From a checkpoint of a small transformer trained on Wikipedia: MLP 256 GELU, tied embeddings.
Each number is 128 + 32 x the weight over its row's rms, rounded and kept within 0 to 255. Layers, rows and columns count from 0. Numbers have three digits each. The size before them is the row's rms in percent of the matrix's.

# layer 3 attention query, 64x64, rms 0.161, rows 0-63, columns 0-31
092:181144113138102106134080202148126107153154144101156134136126148087091171098105107086040125088092
092:178148109091137143050155087157141119157061141161190097136122112128148130089080128129156159152160
091:192182130140110131089157090105147087109138104171137132122141112112213136162128179123146175140136
178:170123168144142127088106073081172069118120126164127095118094110127197060151156171091129155154107
056:129147114140125099113106137142055163093172160095139157121167081146074136101128083118090138074073
226:132186150138135094089094112093117076090103184139135123143151095146154052125182149128114203130108
100:096126188158143145136137129079138146123102135170069120162095129142178075214144133084180146139142
089:126100094089168176099100171104108120096119128197108103106064138113099103108144155124136113145185
106:085132109155099184150141112141112153185193106155155128203144099113141150164128153131145035160117
099:156119161101173134105098123122089099110128126098120070065040170122098059121130128151155129119121
110:109155104148079063157135159121104188118086118100111151134166110118101129106157097131069120117204
085:128110073091122117097088173150099173158152120182112138121140091102137141151108137120069097149136
083:104139160082056120117142090141190129055140128170077147106181148123101134091158096112130161062132
088:157104169143071065141119123129120153126152116147136138127130155185093131193179112126182130116072
088:105155117115147190112141129055120144142123097152126050121168114122199094142101149107116104198147
089:114072071145130140108112140099176126142151107167091129152154130090218102139136106156117134127146
100:121172117098144168094067162119124086149100115164125063122078088080151102167135113131119094165128
121:165091123145086092143153161161118149142123166102152196166179102090101119127134084066094146091128
094:044142136124145053143083144095151145112099149172161167126137120147145129149153093111091148129123
078:119076137211115083150128200094123175082083200138200110122153144082171118140141149104079101113190
094:094150134089119145113102089129205103164143100138118052099131169103142150143121115142166163105108
106:189102137112113156107088181111103129167104135111118102151104085110111109101152083158086166125113
110:126118099142121127069178108106164095123075130136090116161156095138123103164143121122088109156158
096:103124157118099114159110123123130163094120084104161200114126191111124100118141111176108177089148
093:103162192102131112206160113129080157101108134077178120148153082096099095081157108166139170080136
104:069166114045103091076143090138129106144134129112150138139169109110156088120116128153071173127127
095:144148159134108153156122141192099139123062162160157072116122110156118109116165106157143087102199
107:129110156103108147148147106137156100127127197063160137100152170109100129101205129111150167130159
103:117119145067150167133140130121071144124136176176172116173195089073076095099109143115116135116154
090:086138139104126112155099082123132179125094089187102120130108160137146180192139077168105140148083
105:107075138119165186150099084112154075162145081114128135173111193119181094161162174143162125122114
088:160082173132081130138113184145131173130133166111182199108145142116017103108164093134117150096150
088:138060085131119134161069083125185100162093140125107126133092119137155101135136172085128148153162
088:135140112121098131086107140130172115170145136109157088102142046123133188109168099097105145080149
120:179092131175178152095064167067170088160088115123105075115127137184158047139121138162132092118174
101:086094174111098098143187153172150186075122149156135131144157125076099156097178082065072120144131
064:098157144159124161123094153141161135115148063105106089114134148124146085135116121120147151137109
169:081107168091142117167204102208161160100094129146132153122120159047133147118146119086106103144125
079:155155124131065086098151079117081107143177178132153145151162105157110127134125100152102132077148
078:125154140096074095085186180099069116162144159172149073125160081129121137127081154147097127130127
091:150150112110110139126120185106082123102148153137143117143197048170125117091115173149099079084127
095:106180122123079150114167107146065123133124122113170122128120067121073176101096172162116140130131
083:121131155073125107120152195180102146143124159157144133119108075151134162087053103152111142094054
082:140112113134083153111135134099113213175146148146149091165112096091092163057084095146131190090087
087:137117189120144100102125154115123097132155174191117145074140136155123195150140084100089153131114
085:135134144101098039122207110134067133141145142129184132136118086134119166114069129117159151099094
098:081089125127182118121159060084119166128144173133176167124118132095103109096087107171164196097104
097:149107088105149143108160168168117145131100118096099173141135098131128121090173103190118144025146
100:121163129150096145133149163151185102127141089135119124130141114098083067140095118067117146114040
096:166113139134102137140152190123078096147047146124142135149134100102181060120110158149078102089133
099:087114132136174113087143063129139116106131150103160152097081187126148152112112141130192190144088
094:114093151112142111141088087057188168136179090182180130179104154124077126095136093141132136123085
080:155130170095145105125164141090050092134111213114154151120128129181155132092086131145122163119126
100:161140113139110115186112080109121134121153115100096118148135109155105159150205089088115091142160
078:124169125134102132113166159118081144124134167132159134123170057165102169125129108143127167097118
090:151135155151189161102089167114157095123123129126073144109106171145169110135149140135136095188143
080:120124161137187170148093093119166145101172105130108112152100125166149110129133180137140112185142
093:144127110121086121138130158163144176138162150183112109182165098138073185140110143119092136140126
102:134178079112066082095189129105141156105161118094134128090124107135087144116139159071134168145073
095:134110128131121168111156076166139096142153189075174140127182135104104128132122149106184214162108
076:094153124155133107106158149132074128150126194180136106109161102101152127160122080154069085135176
079:146113189144126159119130164039104052117109097139131074155126120129151101103158158117106090142172
092:121173097121129145109182211144129153109121135181092115113118089104139123142078177085047131134165
089:145118120127149129160114096058134107137131093128111119121118181129185088121202149142163101182149